config.toml
d_model = 320
d_mlp = 640
rope_base = 1000000.0
rope_fraction = 1.0
init_std_down = 0.0
grad_clip = 0.5
batch_tokens = 131072
seq_len = 512
train_tokens = 998100000
dataset = "wikipedia_en"
Each number is 500 + 40 x the weight over its row's rms, rounded and kept within 0 to 999. Layers, rows and columns count from 0. Numbers have three digits each. The size before them is the row's rms in percent of the matrix's.

# v: layer 16 attention value, 320x320, rms 0.0647, rows 94-113, columns 0-159
# o: layer 16 attention output (transposed), 320x320, rms 0.107, rows 94-113, columns 0-159
v94 096:534472539535501532587514512526430471494472497524498523477550492546482479465521475529501533560583518529478498511472504574507497497580521460543575521467435480536493477480538469485501498487493466483450590420541594565521466446508451503501567458424488495480394508481469508493603543472469470496503510398470511450427522540585523511489520522497483524501487550558496526461556516438468536443613459470464509432554538492490556418470500488471512522502460511445482562488555503490459478478445519
o94 101:541407466531450483541449513498535503520537551464541498512539511462503415510486465485482529486538477500501511512405530530518472504508455541494540506508552448485462405457454539466476505490468452539551536498530462446567471499489489542499463589565469515516469501486435472501460494485502509485570531449460459575471539507507508418506478497505498490501535501554499479465467417505521501584498484501529537459509480543455557562588508482493458491471524481553553456512529479487504455571559592
v95 105:470447509453520533523543515435461531487498558444558544505478536521506507518483482502485540513461539500455444506486492412517539475487571531499547458492585506443435570451472565493480563493528472483501521449523520496471432536496455527431557510466494501476500561465501473456520548460512546481481535449506493486426527483430469478487502463472483476567474362470404508449495508485460601483462459468484564463483489531478552470524484540477561473503522428507470532526431501513464510507472500
o95 105:409543467510492523583515473394426495437467424600500480487529422524523459531514493484454517547523447529443475493495529479532441528405490465492496512566511495471548380458455520597543567528541550516512478470540520469619494515477562498512497473487416471469458577527522454493480463496425463541497507443424498527483501476521504482468462465484537529460506491524493459513489573512480511488488494507499518519488510528464471438493443502571457484532499511519505463554523526433500494543527530
v96 097:510517533506472465530511550514496527514491540494538505459478508496533505489492448508520504527501507434511523473536490496521411570444534476489495474464515517590534425476534574464545564524482528596540522536487500483500530447544522478499548468485448527524457457581405462545475515497502553436444531509503534518504418509430490489469493504473502477507518435558555496478524443480460456493510554424471565535477491537501467477529516461527447524449534490519447552517537490425550525515489516
o96 102:518478549497454497428464457578330571499475435415468490533518548537474468463425489498452545526533520500547561486539491464493445483482516419507462514492443474506511430523589464501499531516455529463517452577497482472516473472531463523534498417498475488459557496458515558469501517541522529515520592553491435471535473550516470559531510506516457494458538532479565497512521593499544475499481493498419500521552462497525516479556501554482540529503506512517463479535519513485556482513570533
v97 085:514494510486510421503528540482480559450479462471547454471506468501520535496468568471488544456458542485461613500452444466547516494518574462515512497471485513444570526454523552529467559478545543441565474462511523528503508480461469525476524491501503586535460477451460455443510570516570493504499510540548565489494539436497392483489416501501446452506460494578449505582453452495526505488479465557445480569492509437498447456535461493463510473517575454514471435463533428488546537506539571
o97 090:477502510535459549527426496453483520523449513382469563530524500427492595565508483513500561477517586476488470535463505466488443536392544491535527465598469451565536482487485505504533530599450426550520481542534469469495451489525496532490560486539504547524536552516520566532528445472457559537528470465522491530533477481471504480538533485439511497460508522481460470423545583505573546457495521484517488541449416461493506515478513512506504507490512418583462487507478508507562563498461436
v98 092:490495500550473505496500539484576471412538512507502474484540486510601495502534553484515531489576499449572527503505528497431498492486515403515556500519477521553450585494520516514478554486475508571501486608542417494487579511478505493461481531504512461542486504467507536505493563532454472487497518563494493513536549447534469541552517579483535491473487493470449402494503510415506538521454559499486530454487407503541540425462540503514591459526514523524483482525515459517462516447513478
o98 092:498496527575417465535542485493450495539481527567494486500507586464525639564503485557444526467487529471482474540510472521523480521538502440402465571486482532508564500536534509481466522513539461464521515458481479476465515495544522566539492394531469430486483477482516470537464432578538578530438486448517528508521499524467447498495450555497467455508484431589513474491534501556511453489479438539439507590539516489524493472512498478487476542571452458499556478536444500517534460537507511
v99 097:409539488549400429562571502488498413524540523497426485460568465398495480566521525547484479501468467447507496458453526500524496523495502502442534509507505574449433496508397596516471489445481490447473535550434455476507516533456497519508447454477586462471438457591527464541460508486539521521467478570516479516544545479519570481496574533434394459545586494461579506478492492463583531568488546548506427527511494486495471529522497495514533499532563448511497496465532496479482532550459513
o99 100:531531526518473538544464517493490498477514496556435504493544539453461529493496519522460515510502529465442549501395570561548566435535491492487495501573490503526572481462480567524456460511522441457474481470513514437515515569476463508556553510485490438534443596504456433558515546443512449402476468603462511451551524526500503545492452497487520485533462534499477505537562547525496570524512432480439504441462497467535485592417465463421542545471496450525531424435456469555460533525558509
v100 099:511446555427528462504493493500537466447440448482539492514550418512465498484463513544431442441478506541543497560443482500479489477503524491475507434505498465515536602558453514458493466431457495481471518455456582480481539552548570558507507507511540471508456512425478471505454516474504433523566481523499533582499478442543501534384476492533426568478451487417537459525527516516479419496497507504529515492519424458585455552545455497515496472478459482541512539519482514470434555544513568
o100 101:467517503473556531506534504521500502480553490516477414480559554444534523518506465583467540523492483559445512476502529494538460455529557586602510491482643518414509523481471489469475430484558514524510526475480499497503508558544512482466514523444477532516533525501553543577454552523499566516477438530488586524497526533547518480508522417587527548466443540507558559399493506500479552526449464526481587458496457572493482534457548521564498580591474545544480553484471512453466523470475565
v101 104:521483491435489524528510396474485392571531532536518518471441532531449469545484479416506587547459504508437522554533490537502457467523497490517510491496515514460513434487488430504474503434477487508524486480432523485539514542555513559523448539518441583560544438461485542542426507562514436520451478467429511552494503492478487479529488545493526475493452447499461501438481476551492408432441536446549482498523496478479535455484436562502533529496516495503563462540506464506516487500521546
o101 107:495460513458520493435497487460429516503461521518487525522454453537442458480518491440549510480446509495509463452508429500505484570441427492463557482549501498523456510459532492511511537510527493477466500501513472616462527483520594472503494499497545477563482488494542549497535474578390446507431496474513546519505462513515509477516468523494447459456472497504467490605506488550489498500475468468503521554554475565523407522496569450482500526541509525504499517382497496524485543507524502
v102 105:488460520506489559540468568526479509485471465471450477517557430546492532508511434527442468469535523556516471573508558509470529468452433474467502449517455528479481517481438482448461486454554478473476431532559491514487438465511553457488578507500562527603504512485516486491527503520501586443536519438495425478508508516501468505552462472568559554453503497520512566515543565613512594482490545454449520493413532549468472558500544502470489541438471430466530497537555438421457451497543426
o102 112:462516487459508484454487547525570474491525540588538502479458533592471474540494508522477481485552494529548472514519518462539533456525527437455512531500529521549486456538460514512517464490481521542510520506477551510560417479507563589461518464536415511451561524446447591485489488509500561501498525560361459517540465490520473537500571486471507555531533461513527524504529484515462463494511525512499530521511485472552492513510507525535430573496565479502484581515530472456495473436491511
v103 104:527507460480512438515448398499507523493489463518520499550463474510533499499533517460489496442467463469446505502536484456472460558475528448507551468381465549476552448530476469514519546475491508504528441513526481506509505451538470455532482474512458539516437502484522443480513396496520535485511494447543560534492533473452536541568537515577554487455494507499457479496456442442474508434565506486443530608566472423524448512465506548494483532451527492482492518496518567526550477548488516
o103 110:505519500479539431569467463448490427529496469500520492512550471492544428503505501490521545512506543480531515526437392491495514520492473509508491466458447495528553556452550544515578508535507516511512497541496487475494482434498497530534510519573535517426467508542540529464465508515498514481582438474497463440505499503527534480516509469477425483476561545444465519562490565532522478471534530425523457581519489546504472491530453517447455510528572446505464441512499450429560471515459478
v104 096:505538476448470510502494524451512442513432424534502470549519453494485486447444503598405424514510521527550441539555538518464463460531507505435426476598509537414453431503486504546523548427469541583420460552516477545552509496565443461419554488500521519462499493553490461463550508507513503450516432536460558445544563477438475427532438471493446507514456493402487507546535552516466520502526453502502471503599549518531562549509441432480446563613505479462462541510562421527513468460472457
o104 100:517432535567555396526548526474499409503467528579493458465497523487456404497495519493479473459502512525584499487557541551549525478507470455472542516544558445458534506437551502437430411434462534500536505427457492461475510508532487521507545437485547464519489471472510501565557539539389471498489518538492527549547552533517443562457446529512561475551517516527469535473457449539523533532522527504500461435436510469494466486520531556467564457520451505456526546443518511491564525493480538
v105 098:499555475549474508475506522540523468439531468516569560477541519491519530502556496437501481483524414480488519517572510518565516447481454466434442458448505474529541448534503520500490469490462549461476477429514550464493458492424442533491499470563498467509534564562491553575488523504563504421494457426580495464560471488436528504530485484513466563505459491533430513490455527501481420564448580538548547620494503516470554503484425563493504490445459516478449502568446566473459499513496432
o105 100:510502477478587495537560485544493528522518505488489506608452494546482569431481428538555464511405553520524475561583499481470509553534489559548515519452519481472514578477492513500517517529486541503500482564511588526519536551474453480551466541478443517461560441534584467558530522469494559549475516492461423553529472547530509468442459512505540488468597515453462504493423511450491490471605458478522457445551527438513478555520483546521435481513485517526556516513511477541549478473524520
v106 093:555488504459498585508625462511521514484521476500523500486524555537448506496528480487485464480515536449432436459581466518495463506516481555533444536474492497559537610466485461557561508541496515500501522503538505514575483476541464531435515523577543488557585461495496447467519483543515491504410489500498528479456489486445487432491487489523474530435460452507487473480480485490453415509466486538480529500448448540522428429522444543505527484497539515556543503552446481537533477451549504
o106 094:560535445484524478479491570480501513483448599541447517505453561479475447442492459502570525479458435519537511548495528543520513524444445496512503522428535530476469452475502483512563459518525464566548448504501524503478556497542508472452439589494490575514581510493529537475485447477556547576508525484446471495526404508525531510616484516493535414505483475452463465498451553480574517452448483536557499576527569470464498516492463501515493527524442483474461449431485513501491514467481485
v107 101:388485467455446471543469497540492555471531534481456398466466524434489521473497486521564470446511467483490486483448541515514557546509536509474481533532405519515446442535520485420458524464433479483485507503506467452400466482449508494532498501538476534524528502583467463488487448494510487506556463516570507462502486484467547524454436513514527476528566507584552445503551501479528518503446548521564519441492511544532489502530602418488560481455486450535488556490555474552552509470567471
o107 106:511431473486557518474442480527510519573552481527480520491496562565532637459489553556502500468491473442563507511431520538600598466507552413538467493471479525531591448457531502525508495416551519513481542496513555537454449573532493485473536456554531444476519511427486500503470451485457509508478477603521544493526527575517447479483526576476446430516569554490561471520579487460553426464445469477537509437416529531454520526537532455453581485515506507510455491549513474483530492463502486
v108 100:470613505512554472512558476423468544477511492537520479534495461446528511538531552457499499510522481482451543499562476427463515475440521464528507561533589489604502552489513549530494448526523549452527478473383560493543516528493431500479515554539493487464510456516563482466531540515494509509513456452491508535480502506477547514539530559503499520410478447458496545505504588456553445505576476576515463469456514448531548489476492536412526460492499506430545540430487484436588482430508428
o108 107:523492482437503531505486509463556497573473466588472472534487495471486571468498521524518428457482457510441487525509513486534516486468546525518541484454502456455538564511555537508560526514449459482531463504473463466545487516521575498481495594443571492529506498554511535514581525467512472505557511512511479440544540485377526503424433530522515595432490466518483545482474475473447459525457477520522507571486448506494518485530481484534454489547566430468498498457476483465515501550493483
v109 097:478437498504448417516440580548495554512510452490477504423539564487460485567551520483474486478489503496518499504542466477517529446517511466468431517581488508479445475501432435452464512486534471475457456501498480388474572470489508555493512465485417459556510523518498530576530531429521497529482512512419509462541485474502496547505467490495490517553473579557544496522594484519505543517484440525573485533460513546473512460551443515472524503535510411507455508380466472512527542569497506
o109 099:539449553447517554509523474484502472516537403431520502503527426474497557528486485539479531490547507493512555458534560527567450508487503497555516480492465463486528491476495464520486502524495528557518489484517453524442529560535507468441544515573517408456521442560505454487539482543552524469476512612489443442460495539513478483531453453441596442473497453493468409455511578427510444465420458486543526410460470484487461512460485425507569488530477492454549461556533533475469511564492511
v110 099:432413453494493473450558545511503433541481543551564568471492475528489493477527434512542544491530613430456514482556492481572540481525531522409492493551434464549476505508494438581504514480495555470482506512476517503481531533519566500394501626445531525501433470475462507527539482480454511508484551560461480529478462556472472471521506482558550542506534462525546558529500448492560477487507479425506479434503549494489555514540461519512498522488466544496556496492492511490512498491488487
o110 104:575525482568467454513448487516443468480489520392484448502506517471421404498478548559496505460459493479462475588589534494541538549548457499590457488524522547479462559459613485516523462430535519476558525529501524506540515555432442464458466511532519490545536507502438505501577491448517514513457520446510477484511536557553536440521437561419465563544490554537526505505488566529507506547524463527520499532477512488525533527475495535566537521513509543491565523523496482490497520473489469
v111 096:527569543447533544492500484507543481498499479437557504483520512533449501505478530487474544431563491526519548499466512476537533481477548445505478451452501508531449482501505417520563479596473537525437482506542414476402505512432517454476531509526467506445491499562573474484472443471488488502482462451515441509564542484514401513524408422482478476507564466453578490511425510499553456489533477422564546405505480524503462468536454572448539535524482497552513516407441474569553570470529490
o111 099:476554498468538575617559607603486491493451527517496524482458481457512519451534552499538465544481527465501556460530547505488516506527588498381477549480507505465521454495553524501553527509494568463452485483460576474476457392533491446460481528498487528452498467528556525547519479502515541543471474509500415519473445508562519483564493526495511431520568493510477443493521512471559388474483494521486499487450509470573560565462470489526530478506485510473482539528407530506513493427498479
v112 104:486476507432481414540480473546526485519468532512460467468557483510521533526516539534492446422547510579518493489466450480492555437506505527485440541448518508496496465515526490505569557493466461496506443511508484509415434429475548446510447471511460494602554505544469511531538534554428513519515524594556545553480544539494403498533391518487478442454493502416537497469549522424548396513457545484508533524556476483512513560560495516539490523467497423480477434444499504489495510461437509
o112 105:495473499511526521471449540580499470480509521515520490478524566537471567502514539466530536516443509478475479510505503510469506549563462481472488492536510519579502469455515532501574540498513521443506549465487492502421501447489523495552579503559517457442591489465546516530455475532518438484517419522526543471522538464551455467518456495420525469450539539608495427431464462488548456516570445510522545467471484523507539459526478513491493453511507502447490524489486510437444463498500436
v113 096:553478518534476443468477398484466495506557510538500505477462566500566458531440503487538488465529481500490533501509506448543503503454476492498449502418425502510550488491538507517560592469449480494466506530475533536406481475558508546547467489542529470500495507469559493474562535435489431536536547480500484511467506522530481466434508498506495525473501452594552474516470565575432503432462490525489545480549532474527555486505437444582535483534473481506529441465546542476395564504465520
o113 098:468484503466530548479432502466471501435484544622501537500460467460490499484538498494454573553463477533465538552468521528472359508515562478499529486506469461583500555482500485439499441502466529495481530489437434506497509471474431542496481488472469534453529517454389492537396499526528536502469466483486619499473516524591518464509465500461475502537452489452527511495517443432539459447488513430479534417547501506566527467497571547472589565526577480482506563547578431483587479490541563